From a checkpoint of a small transformer trained on Wikipedia.
Architecture: RMSNorm before and after each block, rotary positions, no biases in attention or MLP, tied embeddings.
Training: a variant of Muon for these matrices, 238M tokens, 7255 steps.
Each number is 500 + 25 x the weight over its row's rms, rounded and kept within 0 to 999. Layers, rows and columns count from 0. Numbers have three digits each. The size before them is the row's rms in percent of the matrix's.

# k: layer 5 attention key, 384x256, rms 0.0564, rows 225-260, columns 128-191
# q: layer 5 attention query, 384x256, rms 0.0557, rows 226-261, columns 128-191
# v: layer 5 attention value, 384x256, rms 0.0594, rows 192-255, columns 128-191
# o: layer 5 attention output (transposed), 384x256, rms 0.0243, rows 192-255, columns 128-191
k225 081:483526495472519486489449522501482544489460447467462497476481465479561504476537499565443511510466524505473491506494528526508484473539507464446494522486471501494571506522536524492506504502545543
q226 089:503487471446537524485532469479536503514493469484503472476520493516519513506507476529509472471522481510529454469522530503463526478507481540477477553481489528486479475517522492502518500493527501
k226 081:490499557515517519492482481492578506445499516477489496494489491483504499507490524511447502470481506576482474492499529506507476481521474522542531493464478506531510454492525515492525523473523487
q227 091:492491443509521494507511550493545490463478500440517493494534503546477497474505524525479447493485544535569539552491518500509554476523511476500526516481465504498489470543512512507497499510494502
k227 095:489486526498507553532485502487490530450482490523524548497511471526535548462472515525476478482542526556466539485492503476517473507516502466536498503477512492512450494492505521472506535438511503
q228 090:457519496467552475499485506512476488503505500539489493530453520527455500493513483485479525475495479468506528499500528469494525501485506508533477504491527527469482492514466485525441459555531510
k228 094:552502473513517500482478507503509503490483481473475497430502495503484483473465442471531515510486562481472506515506490510520509518510507484468547546526475488555502468521504448493513491482533503
q229 091:516541490516508509527482487444509480538483524519492494470506517547524475535475488484493469517534512476520478467454532497475471472454481509514472496476432521510504496476526504494485559499523551
k229 087:468481505507535494501458547544526496491465519514508516536481477485522501472505480508466530509511525558508525510475498484519498504477510545496517446483503497485503529499454536496535513449491510
q230 088:504486533510506496536513560504505456509484528458485523518495476526493500503522503502524490507509497481505519501505513452434502455495537493500530495497483521527511525492468530484489479484487483
k230 091:459493504510493474524474423478508501475500528503503532525534513510535459527488442500445457473543504515435511509489494488497510539490499514528451552520528528513489487475504480526516504480481524
q231 090:521520534538529509518501487461541507494495478465543509509498486487491515495471524513530441502468530505540477505464483520475473563494516502499502513487484503522546530491506487498518510469500514
k231 091:489493487454496510496504515511522498466480539528489519500535491519559543472500504504491480507494516494504508509506523520506494458489493475526491502551536498477495480482500529516547490508529458
q232 088:510519450453507481482495517496427515535515542518517489509461485455482517524514426506465496514516510497494554524504473482467500464489520511480524528486471526508511513522476493527482466533501458
k232 080:491456521544485478527541486477507487485488489504484467516546564537458472506521530469531546467513518508489524497464483461534530510471489488524486489493506483441535507491510479493493456520439478
q233 091:463524500532458471448492512489538476476498519539519494548506508486508459497525502550483458494513456461490538504490498503477508501494499468479518526484488506499508485517496477452506484462509504
k233 082:502449518530491473515486494509496475501509487498486480501520491517491540475461473520500491529491570547482484486499525500507525529476499490510514539493500495498471480460506489541536504484463514
q234 081:438510508541531481497497489512501477521522527531494521494477476483528560518488441487517477466503509508515513460473491519527517485483514554503493481550507521481480512493502452480527507503525501
k234 095:498468514429492518509486449479485475529490490507576495553473506473469496524527473495489474472510489527521473490504483526505514507492514499552477498469480503493528488476493498558567512496539473
q235 085:525492528459529509551506515503511512496485498461556491474473543488513509478499451457473479457472449531536479534463455496510516513513498485515462480480494558473451507523514505517506457477445448
k235 092:533484453520500471507556495477488515522512478459503463475491485501517509512493526491489500531515476498508525449497502505555479501464556486461520520561510489525547513518478497484523511530509534
q236 085:494485529479421458494481499482502495523469493475496486494496464532510509489483482471528472527491505474518516497494481470494507486548472511558466507518492471527504496516523513497487513468553531
k236 086:520471460495485497451518487496458508529479495482510494504536509471479513484498520489510495465500479510449515473515491508506519488473488485437478523504499513470476508506505510528462475480463485
q237 091:489452508503473507472485530551498481517501495458484464526462471491514478483481492477499509507479528481462465497482484536530548491481518514525504525507515503502525521500482477504551520507494463
k237 093:481523489470505526505508501456492504497488444528450490469555483523471501537492527508518529479521479445516553479498495464492517515545510457488505530504494478520482529453477496479464524562556509
q238 090:492487514478473486492479501452474495513480487518472482531538508510505472531499515509521476498492498502537531554487515517524462530494494523548539511493505528540500486485522521535466451514531462
k238 102:515504509534555524484509500498504500476484473459480478501508482483517462480504465480456484467503495516432515541505523533476504504497527470487495485536487514451504498509484478498535532464475492
q239 083:507483517490501499455491513510499541494504495428539502504506480488511484495511484463519519460509427471473495483477483516495455465512492513474452500517509493498497546514508476475482467519490553
k239 095:518515481533475433535496528488478466465522465489486489472494498548469478447454559504505483488486492498488511477500482488520503506538494489511530481500520533478502453482525503494472473500447488
q240 091:522492451515465476474508528530484490532490477506486501525517498496501487487533558499500529491563445474452491509503503517496510539502468477484529484508490491528528547481500489453463481510505522
k240 089:494505493500528628492499479487518529483530486516486534460449523536485538500500512480482492506497491521525492529467490495526520495506524545477511459512515531476510517525493470528471538483466512
q241 086:492486511490485478524504498492515499496524503506521470517513475498490488437511478488483517542515482499471535472510474510505539501471491525551520467485467487562504533503498499501507487443464537
k241 093:514491487484472492471519488495509517556466485482516498512522505520479537487512487508559476494481501492454494544465504489502519495542541486512500520493490510497510475500517461499466478550498483
q242 088:538556499528536466483527482498480531445510513489488492521454477507467551468472480525476499486530501478475521466456500464538541512447560494511490506495541498521477483502485523477529500521489512
k242 096:459499523496468507514538526486521491529524532486546495509495515475511457535549475532435512505521512484537461481514515493466426510466474521478471479504512502534547506530497502454505517490533479
q243 096:466549516499443493563432506482493511496491484500526550471494546495512509514519501499509503519494490525503497466526513457472492486477480506502509458500495481525548551499493465518525524434508513
k243 063:522489522488494513505530512526551483505531514511472520503518487477508462493477490520502486495536484478488507478483509509473448509479516497494483531491508465509459458504472479493476482443475535
q244 108:496537536477512460530497515539549497487499502458503488484497453564494516451488483504542517521522547504467516485488530522469458537502509498501483496507503492447503470475559485461520491475465507
k244 066:511520435481486507471519510465482472533524489468470524484480530488513469493449528504524524533484495480468493500525496495509516482513505485522514469484484522510483491496513482524526472510511483
q245 103:488523506502512456494462500492470491480529523474526507508457475490521519517528499514506490534503465492540536447598495570488519504511520501514465497503484504478493473501501488492507550485475475
k245 081:513477463525512503517526430508499494484494508505485478473524459536464554480526494482483498485523512515499498553474539464518523514521535475503501544482503502491519539528518492500500487467532494
q246 099:479471454461525483510524525506486528456446495522465512481529514500535535514468478485483458486466499500510525495528544534495502508534487544454528494501505500471508502526505498507505491501529538
k246 081:522478518514539529533485523513507508494478505467499532478509451481525474520472503471500528501488544482507524549529489515484527452535513468547469472465518486491477507458513475526513519483471479
q247 092:483491486479483510557499495501530498514494519510502571514490478499526508498500487469505513484494469556438528513521488476481513494494482515501536474479524529499522471516453482499496504475443518
k247 105:508539491523553506494496480516467496507506498544506495500505491467472557519515517461513490501478549510521514516436533485501489522532502520516543484538529504518511507483506510495537497445529511
q248 089:518467499460475497528495566486463491485538549460521478529525530484471486544516535483459515518478480476527468503537531512563503478499529536467533521456535503481514507511503508526513471516485473
k248 085:494552480476488481461490479484472497498498481481492499520532484504508521485463461483522515500509488528492526506458514477507469532456484507458457480480495512478505518498485489494508471458497541
q249 095:515466485511504465466470520476493502550521514496552498512512494492477483564523461478504561462512506491500508498488500476496498503505506506476516520462496481526475567478524459489483501491424499
k249 093:469519459482513545506492466539482488477494485506498534533510466477475502449506524491466470488443533508502510522453524472491471506529480498532493501494470521476529481538509522496514494529506484
q250 099:490512512501535510492513509509514541558542514517495489522487544510495494496512541507486490496473458513502462492483483473482489517488519518496460506506483522491480520487491524448501478487461542
k250 093:496529449498449496518503512526498484470467481482482474468507516508464522500470463481490527493561546465496532487504497490527482495484491473453502487485506498497490504498519450520494491541544531
q251 097:457488482501509504506469501531466495519491457513494505492486485487544508467474496477497541529472497476502519475475486504518500527478498487498465497507509495478450498480496456520536515470524542
k251 096:525469504489491475480506513466525519495522508519486500477516512530503438488504512511516512472476534569529491505486490503482437456530473513512497513488475465508552503509477523493473511472492562
q252 092:480512533487522426504472478501488490525522471533473482472495490504503431496502450518513499537506494502462473508480503464553499495469486513505454519522510543541510480513514526544466495508503549
k252 095:500499471527518531509505560490481533517559549476476502489495542480505501520461511521495485455466470507542537508536488528448513486529497473485500509477461509503502513484494488489456549490532503
q253 093:490534504499490498504503458492511511475480499476502513462484525503504534459477462528477499515499501502517517474511493464515555510490530468510472497501518512488487527505488477513510453519492471
k253 090:512506487504516448490515562512535459467467467501546523508519488517503509519506543482503457490485484522509486497511497463465471523497502496468543506534480504509477492475466522460521458487484441
q254 093:495507474489510490512488510453502512485507509530476465523498491522495490466468488494471527499493547448444517500499510538502530499442484498516476473503527469525502557485482524520476527493493484
k254 088:560467492515495474462484502494471504465515531461519498484529486518470511473479498462540524533507505519559537495506471506516476513537478496474512492524477512519492519499535512491462497517466542
q255 093:507516534517463495528496488511525521509524458496494535526538471475473516534468519500530522501544537501524533497507518530512495514465515547497552512497476526477507530474495497485502528489487540
k255 084:461520519500568520455499526512516550492510517477504491501522527512514498460520495445481512543465512510510488554501514503501483486535511536460522494474486496564488497512524470527468449510479457
v192 100:460486451544477504467534484535524512565507519501528514485494465457503473556471478498507486481501452521511478485517463491486512515510466496519516492477506507510530508536465495499460468550541490
o192 083:498477513462486488495535489495509508537505503480465489497520522441512468508492443511518496499522489505472538458481505539490452500510503528521501478493486478475507496518495519542535506494532544
v193 095:503472483439514487455520536494532501469508543517497477520467540463501495531514505510498503519490512484482511531439512491470499497484549494551498540510576494486497551499499539494499499487511501
o193 087:517463500482512508496528514513551512493456491495496466501494518473530505483522488536481468484493530506523466529462515472511495500454514504521477533505520450508551503516521483507503453521531488
v194 092:513513489540488504525484442519500488471555541484478484471536493504536491511522505499501495493501496516488474480520495494450478516475476515497516504499545527499501466464512495502534482532480487
o194 087:512511496487505504462506477455506474506488518478512513479483514474468488543521481512496542505520435506486446506478508505459469510500497528505451488482481522515489463469493482514517463505501506
v195 103:495474496520524438529506484551523510495500494496491451534548482512484503524524490491501541465478451479513516495546445505505523486499476510503477468507467481522497553481491511505471524513484507
o195 075:463521483498515471519515525450498519512502540506535464514539466526445517500509527514483474502496521502506492530490480495500475530501534490466504451487497533503482509476515542524454488528466502
v196 091:509441470483501490534540435457506477528508481512490481495508516479499462483534444494447468494524460491465475527477492493515545494478473505530472448527517500480516510469515476449532501496476527
o196 083:482476483461445516470516466506549512493496543549499476515503508457526454475517475524523494522515517473480476492490492504489500476509543517492498486461450513502516527509475514482503478472509526
v197 091:511533505539478499512490559456477497517508525516469490510481484512520511496524520481443512514527515518531537544488519481506500487520542487556470489513543536510505502500488487490503496527458492
o197 086:500487533465517483529505471489510486497549506498498454478524465518545507479554509507498490500508503492537469473474532472472478498488532510480453570498473528517509473490522511534516484503485543
v198 090:511517445468494509481511515481481514491492525506509516525507530476489464541527506469484480506482532489500504552467508482505484540522507449532483484466533483510524519510505542522459483483486547
o198 089:526496492494477491493508479481516508467471515494499510487482512507519523521516542489524467493497501510477492558480484507494508523473514492500517525523477455509525502503485536536476492512500454
v199 095:468505509500505479544529475453487483497499490458519475488480489527570488467499468516481525522510537504483490534524457523455483475500509545479491492566536507488504490470490471518511469526525487
o199 091:502486499439465526536509465504523438486493491513511524491491555470553476513493486486490510527526475487480485531539482502485465496540537538530483510517496513490493488511526482501501513518483509
v200 089:490493454463510511494478496510510501498475505491494503487484477502510536509473492518495526535524544508491469541476491484511500494495503456463521466522513516477513502496572507536491507454510491
o200 080:492456516495517468517510473527525478476510509479486517502486503546499481509501495513482498484512521490419512502449444500537499514461442508467523486533481473494515514482550490511505496458516499
v201 096:513537489566513519534533498490469538542483478511478493497457495459539534540519454496520490513477501530505516482500496509479495476478531508469514495514558533531541532519515510500509485495481500
o201 075:510464519483490476537543494507519459514517518489476492524477532493512498495471457497488497468545485495460514483547511541514495511489492478530517471504514513462518478523517484485534449481559521
v202 099:523503481493467481547492487499517465477500521519483493485500516514503467496462488515486472489495497511495491506524472498445499516529478446471446496450507498513548495504491497534441514479504556
o202 094:481485460515466480527513506508508450467489512515506513511479554502526569484502505524491470503510480523444528483502458503476559488518513512487501523442479478471540474460455505471503518474497508
v203 097:489479479558473509505493499515522487520502467488501527491487497501485510485487484463488475472533484513523541493443495522484512492520482490556496504483510557420489481493461491503516565475463528
o203 085:464517497468505464504536497474537510494471493511492494506496567483514485478506437527511460500518477539490484478479483499434530488488501506495475521498470512462516481479462505465555527500496489
v204 089:508504493489537539507479536529480514521494511486496462496522493502510508536510496507482533476528462507473518458485510489496512481545453461507491533513527479506560514519514487505479564505472490
o204 086:502494489463492504490546523512479537487482517504475465499521487531494461544471506505440519479506486500500531494521468509498505493511483508479525483482485471515525501539493445488502513509472456
v205 095:479493485494539504547514499498521531516508526482508531492495482453502527473488494497476515522454520525472504520512509477472557517453473531522526501485528516489500505443453539506530470496526505
o205 088:527512491495479524486495493514555479497474557489493555507478541443505498502512522504481501567486502554507443534493498485463505501475498488517532551524489525501515482477474486544487481503525510
v206 110:511523479492513507522547495549457520483511520510511493515457506470492493512507468554516513536471494449464529521461522520508503525486465443491471485493516531492484525523481532486477527516528538
o206 095:531445514524444492524537500505538494472457532491481496480459489482512551461492505482548471517475489509493496550487496532534550508517502463494470457529504483477513484538479509514445475470528488
v207 084:525513521466533466506487532483524470528497482491468486462491479485502461537539550488493532469499540488524513490464519529497484493462476486505457508468484510522522447507519487501505555507489498
o207 083:563525509531494478511485554504486479572538538495483485513546508537532478482530530467482506497525528526508483546472502537526528518466465501503468503490485509488535479508507505473508525513474476
v208 088:441508506507517507497510525512464509531490511486495497483554533517522472499472513514536461528480535516553473516508509469503472492506574498543515502519555527513480464524494467515516512501469488
o208 077:471487516483510501512500491529484511520529459520489455478488489526482491509515508527535507558479513459509500516508503435471466493507532553493494505496540562500513467523462483556529481520546490
v209 089:499488503488550479481503494520460547513487475554489504502519510528509494501539456491483465485495528492491512511516511470515544509471465511523530508522489514502545503479483478474491501475511506
o209 082:542467510504504474546482483514513519498467476444484555489547477507470525492488467518484457506473445504521510491500528511504546459506465453484564481501490538500465462525537470473504512488517501
v210 080:528488496509478509522518473504538505511499484534491517484467501471533476533495508476512474543514461497499533464486476515487482472527450522520530491451486507494534511521469496451470478540531501
o210 077:513504486467430514500519551513490505463503507572488514483505512476504468531491490502480473518538478498508497529527542555502503486534474507489497503513527454509494496548485498462504455521460522
v211 094:499455516532473513489493456470483503485451494462485507482539441467480502459479515511541548479510450509570506456453506476495482489523523499514488509482474494472518461496539470567481515458497558
o211 089:486456499510488514558500531494501505484519518466502500479519489515511514489494534498538514475497502509505496476508506500525476518510523529474495491527492519476553506502482505513531532503528489
v212 098:486492457550524496488499521492480481516458487511453507533538513468501447473513494517538489500515497511491520495491532493499517516505496470472472512510490493495498493552509530582524549498516491
o212 087:486471514496532448466493525526479500487481502505478458531526468527499493485507506479510487513512495543521481539485511518503535525480541543479460481477480494438521441501486496521551482481504501
v213 097:492507505514497468483505477514491509466484497509505518485515524494493480489490527540535504515484512495527525513477477541453486471523518524463490441473475481466464493517475480482487498502508474
o213 084:490540535521546494501463490482491532471511473519488542507532496513488505503551496484467498509495509462493585509513497498489502508508529559507493481498513480492449531476478482479488510549488526
v214 107:486512545456463534524457518505464475489475490516524509459470484496480492479474510505533510504539475502531524429493507452510514472485511464486522497504448483528539526494532501500501513441503515
o214 089:493516507537514504505465541505439510469475468569479498505510458548510508515471523547488505484532474486504519483543483462521534500459501565483508490489518446542549529493538473489479489509471478
v215 106:510480508512458508497528539472551470533496509495504497531476532484504502499511508503482485538493493526493521438529529503541488530505514527525526485506493462487473441516526462500524504488504463
o215 090:477481480474510484504533536513468446542519507474470480510484475490494505525519480495506486508469541489519493484509492506496505492518535529524480503524490514481467507511454521480486487537490470
v216 093:513494495448451521508546474525492470459486528501492475469504514515511518474494483554494483529484523478505520533526462465519493561532564461544452502461534519529463466494494495497513510519518488
o216 078:500462479530482520518551497477485478470491479469519486465501496490487540488502504498494454493502497482486513499566533488523510548549502481535478554484498515535500512509475504473505497485474484
v217 083:528502501490503533441522456522499485460459546516500502477550476526508510481468522481505520513485531485480502540483501498488497524526504453476514471469472510442523494469538495527480489447461534
o217 087:542503496526459494546497499503528512453526473520497486505519492510517513507501498518473467540478526510456475497520470500515510554494497495481506499508547455491542481509505495476530519517506503
v218 099:515520480478512482504483499541502497467502464508494525511445466482504490503489521490555502513452487463467473522489472530511487516470477448535498496495537547517489484527488539472499499471566527
o218 092:504489505537475491511489527531509471486436495479467528477523528474464505483461521500537500501508501522455517503475494517519544509498517461541534509557554512508522484466497509504461521506517489
v219 087:470495519538521502513458546531483492515448471483523481515530489537473528536540488478518529441513452487472529501468491523525487514515469497482502518497499506516527465524486510452499517492481479
o219 085:513489489531539500517504466518517495511486502534520543534484503522526459460483491463522498467495448483518524505498533502493498506497491512526444518493540544495536487504481498518531516509523497
v220 090:489492457515520472516486498486538494495476507499487539525493503492502531480517512517456516498453467503487479540484509519443486536480461502526537480500521492512499536452483493460522497498521499
o220 087:509517534486524483509468469517558496499466519476529515535526546491475495461483522441509541530487507507502508473476527486503505522493485513497534484496466491531431490466493463459496493496536490
v221 093:478494509485482514508515494533515474521515531502492502483493457478518465503454527531515485516485497496508562481529509505455485501483485514480531542459469509568536484500503459502507479509485479
o221 089:494514481461491492540491509497424465522522523507502480508521475443439510527532485497494467505467501525479533483536498530482484500482437516479522507470489512507508470486529485500487485534452487
v222 097:485546512503486482494526432518473476474516520531525534502470478511489527515478495511481472499515530517452510542436491464529456465520490504454526479492489505525480484552507518473498498488501458
o222 087:511509491465494470491556476523448483493472493480552549516505484511489495487519516507539469481523525500530539489479472469458505473550560511460483479518477444472488489510505511491513499441493512
v223 095:478476496528489520488512496499526482512498436479519499525457522492500488502493470519517531488483478485477488479544506511518514493519434531497514482510490459466515477519477469443471487509495528
o223 092:533522508488507482488470450489506499526490522500500537507511515504520499516486472469529513481547482503522552518490517545490515466532472496538491477460492463512506507520496437470472458498498499
v224 089:489519514480474520463507440503524489495530473496541504545483526502482469504541503502533467500506484529526505516494519497465518501502500541492465492531539475508489465493498521511460484526472536
o224 085:523485483515485490497490535510507520495540447526521480488523502498480445501506477522498528518472515534506564474507514515491487493453512520549507499471497513473486494504513510506473474531497507
v225 088:478507555499519474479479498515483553470506524537479501511529489504448488488532518553477502498529471452470543550520511501497514503465491474536503536495521480505512487476457469529504438534526550
o225 085:472508497499525519489474486507512525448451515535510556500498498469466517472518516486521490501504483515500543530470505481541521473515498542504461550511454510517528510508469447526487447502469490
v226 094:509515478463505504467502553453489519504529518465513453522463527505533508466494540481513506504534499529496495502473506502510502519534516485477504510488497487488527486536492521501523483491479473
o226 084:505444521498521482488505485507476505457500447456543455495512494485485488467503527506525471474537504502501540518477524503535514501475492521482519499477471497483450511539487521521517502520496509
v227 093:525510473505509506489496519553476549472505499530485510509527494437527479486500500528417468464520490475471514494499509478518502500484510514503510486472503493519540530471458504488495500512503477
o227 091:518501506515473498510515493474510531481541495534486515519501511477506563483562471497489524501552500535543493505503515507515485466501527467494503499454457458521488501537474483424505470466479524
v228 090:501513499459474524499471561482517479489469503558473531482541510511483484520489470475508459490571475499495527487467494498503482489519496493521486507444468526540516503547507475489476571453483494
o228 083:490500461447489503528492531472466540504507548543495479531518517527548493524474496502505506480515530501503507509466513480472503452520562499513547507465513497539532495524444536481498553461476499
v229 093:539526536495549520456514495482481524522525540461514482492493490491454519543470528509490456503510475507528530487444469499533526542543531489528460547481501487511439490490475525470505468508493433
o229 092:524530482531523513490483489493493542506469555512477514489475459453518504515463531514487434512477468526525467484506521502489460539535523491505504551494535490547499446490477454518512539512495474
v230 093:477521477485509456485531487505430533486508512503521487530503526527517505463529473523476493522475560483455479561494502506507512507510483475502490522503483505449452532485504536475492454509498536
o230 090:533491528520471474483504410496500491429510476495528499505460483508459494510485495528523527471523469462476500514499564486488526483482503497489473462499500482456513502514494518484453469498514514
v231 099:538531474507474524462500536499473456506480488517473495464449510507531515485516488507535455493499554510474534477476558499539517487526463494450509507508485509486469494505494520446536546467497540
o231 090:549534519512453483484496479518470461516495527538490508511490494510513529513494488504512502482483516516495515505518530511470557480466485472480515471512496485501515492536470512458494533481512512
v232 089:522455542455529520495455517511473513490440529478530536508506511471466499528482520500495493465476466543510547477499521528523494539490526506479525516516505508495481459478512442520494493455471468
o232 085:533504430530496515519466508472500499484540533493485537493519507490489552532513482510548479470474501550535450525478473530514515513531511514498517492482507499498506460489490485497543531486472463
v233 095:481485482537516491486494486513464498539498518496538504492510496485446491497554473493487520470485504524498517468498494477502556460521494485509497488481533500464494468495460482487538554518479574
o233 082:497519488501501472464502463487528547527479507499453520502531560486552489519515455511521485477506485491506480486484478481514537478507501514464496499508478507473542513478465488526542513506477471
v234 097:501502502529484496442504480460487516478548461503456503521482523504517501467503485538516487503517538482467475557550517508505470503510515487490529515514526445507510536526474517522501437491469538
o234 091:501522526533475469447500491530460512472522519461516567461507484462467506468497495507503495477512533514498517504524481504499525501489494452522508499511514469465525504481493489504498470494501481
v235 097:489534510520533512571525524512543511508506458503463482457511473489513561512529483465521565509459487486528504484517499496531500483537497540472528485525538492492501507531524474506482471504546486
o235 090:517495471497488524525513496465516467481497510501493445536452498522520515483538480477517521534524455499485518499544494516524519487516496497512507493513476510511481471512488512484488478530479484
v236 090:490523524461521490450498534454523502504499476500559461475507491502494525487497512546545476468505485495467501495496523465484496483488498546483497515528540490506495529505480496440535511491495471
o236 091:505478528478485491485437514523489497489488536540516544530505508485518456451497525482516492503467501482469508497513523451488458496508489506494497493502566540526501513564529478491487532514516502
v237 087:501461498486553474489489507467493493480487506482520460520496522481484457483472484501546494475465489514493477513471496518468497496534484539519500546507491478523486493461510492510487483516455512
o237 087:493458498499529466451472520495560553530474505510464464464495501494518481519488500510508494476494495488504446505451552491469508499494471508559472505471499493498524525486508497526488512571491488
v238 098:514521484478459472489501473524531529485482523498487504487486502480530502513450521495468456483477524477494502574482491530475534526516527490481495485467488482496452494511481489451446463485496476
o238 093:544534535515457526484524441484481492484499515494543550520474482440464506513505532506522428475478496487464512525493491527495477570517503497502521470448515462539477520511496504512487514525502497
v239 096:527456476499456520502551479488517540483489488476514534478458484476537502523483473482464462477517527488497508515491505534553498502499472510483481538480506497486471532490491524524440532486467519
o239 085:551452511520434506503545484480496494465504506519510513532516520500490492481487462519481453511499507487483502524486512520508541530522494465526518437498517464504492501476496487506492504507463519
v240 081:502508475443452491486483562519547460477456544482512537480496526490440519505528513493514501486498480512526486476493508497500435489522549508505490521501477488537487474479531531525497519480506467
o240 075:480503454501486477457495590503492490534498479521519435523509481531495481508487486542504504459547523488518492523514503487495471512475519525514465472500489481498518528479532541493501518535511495
v241 089:507488501512481468460504442491491492533502483497545486527501483530450466524482506473485471529473488511514510514513491543492469484482441527441482474523501513511443479508516500470476488487475529
o241 091:504490538489536445510480504562485471488531469499513514501503477503511460510466506482481494567492538494461514530509504521489481520516512473510490466484507493534433504518528515523465477502489510
v242 079:435467446481541505477487537496496461504505495507543479507530511510458493480502508540514538515484449494467519521525511450485532458494492494478486476488440532471470458499508506486499499492484516
o242 074:510503496503527499533506486532496517507482534501525490491521528483476528490486490485530501473487492535480524489486465483501528448483474530488467476476488500468495521506493522509513539468501516
v243 091:541492488506477500524538546544520470536461513480480434497447506481550520523494526513503525528535523521532492475490505537516481539522492476510540482447475465493493477549511502529524469482491488
o243 091:527450489496468507532538521492507451494496484465476483509480533505548520478551483475485468535542519514483485518507471551506497529518486470523466467547495442485484454507516467508498505553519449
v244 086:519509520453464540506482506541487574454510521489536474504529472474519526543518507496492510493499518534490519543492505500467468461514491490547530473484469490498469495492512463477512528499460501
o244 086:496527536501491514476508446487469509471501498494498510491459501501470532523544467495459492481532504493509479500473515460438455506510510488505506470514478471524484541500441495503494524507472494
v245 091:522492490513471475518470530493516459459483524511496544499497486475489472510517517485487468524489497525483523512475507486537488543497482513490519495471542479516521510486572469523479495480485454
o245 083:524528513504511504509557529539543496527520506502492511475486474479480469534555507515528489493481530441513489463504497478532475519509509513521506530488509452523504524467528532501463475470524530
v246 091:505514530482514521470500541505535502473540528523485502527545488533453548490506508495472509495493485528491491520506485551501495476500505449518526459485440506470490512480465488487485516530488488
o246 089:527555496458527481470515500508535497461527522516505506516496552520458518472523517510471472526494513486538493501500537500469500513516512489466507512471486508539482525478485529485526526500497507
v247 098:498472510532510514525492484544505529482491494478470529522544484509488527478460509493471528465525487497482547483495522512534509499473505533516471511481493491474532503444514460521466477461552527
o247 088:483518504472530509517460516464532521471503493469524511509519512542494524492527529470477501473442503509499518475487507458487521533528521490494491521495467523494471524451508511481462467467521528
v248 085:513525490451503476477529488503482511500522485498500504508508536496521487474473539541465429477506543528493527551520483466509531494499490453477486500522524532491520516482506518486435482464525527
o248 081:533533486512493519510505495517503479472474517521497509478521473534525520495523486518469488523507568470508533507506522515491539522489485439501546511523505458537511513509515482522510504424484500
v249 102:510566503520560509475502514528509539510501516472498514482487483534537483481508482500495494492501499428513497515511531459499485532484476489505493475513508511500503508537439491479493465508545526
o249 093:499505506501479494558509514486498523494464528503511553527493525457519527484501496524498529509537480479481537516495519553464493487502479479508496495482490501462495491561472474500515487455531499
v250 089:430487490518512482486476480514540461479504509517543551510505478472486538483517505534524465500476481508498515579477464518474506514499499537478495565475489498482497523497484480527467483532490506
o250 081:537503486448467485500497532508532505489553494570508517545502518478488505489502477518514494449517458524469502530487495448508484497525477499516508504510486496466490486509506543524471497515507548
v251 092:497503484477504508490489484466490509442505459507510519446479502514520445512498511507538480533527487466494457529547501500498492533499525493465519498538490533538486554515526529508509490468535520
o251 089:483487523490489570498457515514501513457448515502523507491510486503484485471463510497516518520517540481475485546461485459496480480493496488492510536507483496518504512487534500500493527472521512
v252 093:503553489489558509489546520520495541538504535519494504480509505502493484494544508491497472484504492471465480519467516461531496507523478522452502515484524452544509517558496535472496505502505477
o252 094:516535573518476497526497493495513508509506547487469522532537466512496491439493502534555451546491505477525497505471486488529466466507508501492506464517531470526511473547475489526510520501553500
v253 084:521526513476445491525505501480520493513449486507477517442510549507506496499505493458521499524490564522550494507511492511471497462470531509508560477537509441485462468476463526452503485452479462
o253 079:497509501546490477460505504487544500515471457514467485492531488503514473547526514420505497502485499497523483486506482498507505514521508534492547474470493478500525502477505465489528497496495490
v254 086:480499514539507459537503476490485478452497483475443528541531492511493514476476475492515506481550466492512541473516509528485559515507527541481534475524460497495488515505489484531517478538484484
o254 083:487523464464495511499492519475480540470529489502485504526490495497480491501524491485523544554491440531531477479483522508492520508458508530505476514472483482472469504481454503478502503520478499
v255 097:460502478563513454520509479494474522496450533472525509535499480486518482490481535516529542489485496451513494539519502510464508523510505538501475518531518503493497566476485546502494498497513517
o255 091:467510534512485503495496489520511521513505470494524520506545477501483500454476533530505533525469507501517518492541560511490465499485507496488507500506505505508470459504517507547483516534493495
q256 099:491506493492532441495499516489559479491468487574504538542488536496531508490481497431539525506473471515506475580506499457517477456471487504488489460518542530483462527530484499499481467483479529
k256 085:534519484473495481512531474485500493497494511505485474482525524495512532451534508493482493569493456509476498481484434453518491479484465528479529509506496469428517503529492499499475468495466456
q257 090:514491452493529513493487508518543519486447539459490470532543484533478474481527480520467522490502512489461515442526517495502504558518481560521480507494503493462482545506487529481558503504497485
k257 091:484472465487518506499481521528483506462446505493522503501504528496492529538519491493536511505474559518504463513516536467464513545454535501549528457526512509518500491483499529474548528470564484
q258 095:513529472502510476505500510511476501510416524481514498481496522533454516467534515550458535505503486469490493515471510488501454524508463481519498522539520517498518472498488502503523484490499495
k258 100:524487514442521469492491501519531507512479571490496553512481497503473478526485504488489493504540465509494531517474509499507491495533459469518490476477476484542516494480549520496503526491568491
q259 100:510508520483557501502496492523481495495521489476533510444535503517457528514484498534512520510503507502468504511468526472532507506507503472501485487515547511494490517518530535513458530474479480
k259 093:492490475543490498520540470487499518493469502498495520518585486520471468515533457555508476490481506501475473486460480510550512507518524482522499483508534500512461490508512505491509476492492536
q260 093:477508491511466451516499505462508439532492545533575505464510519510519479525515489468504520503497514464491477505559484489498458528499502480488485488460523502544504449480505538542479487505502507
k260 095:496501522516453552495513494470480465477472514461524494486481494462486475472524480505458474466502471518474516468510508534410462505482485490512518431472493484482510487469507470495461490469456498
q261 098:504507495495499500489498527525490500510538498527506489522479505505463565508495498497510518474454484491530522474480506502521479499476539466547504486505475515506486489519519509521511551513560510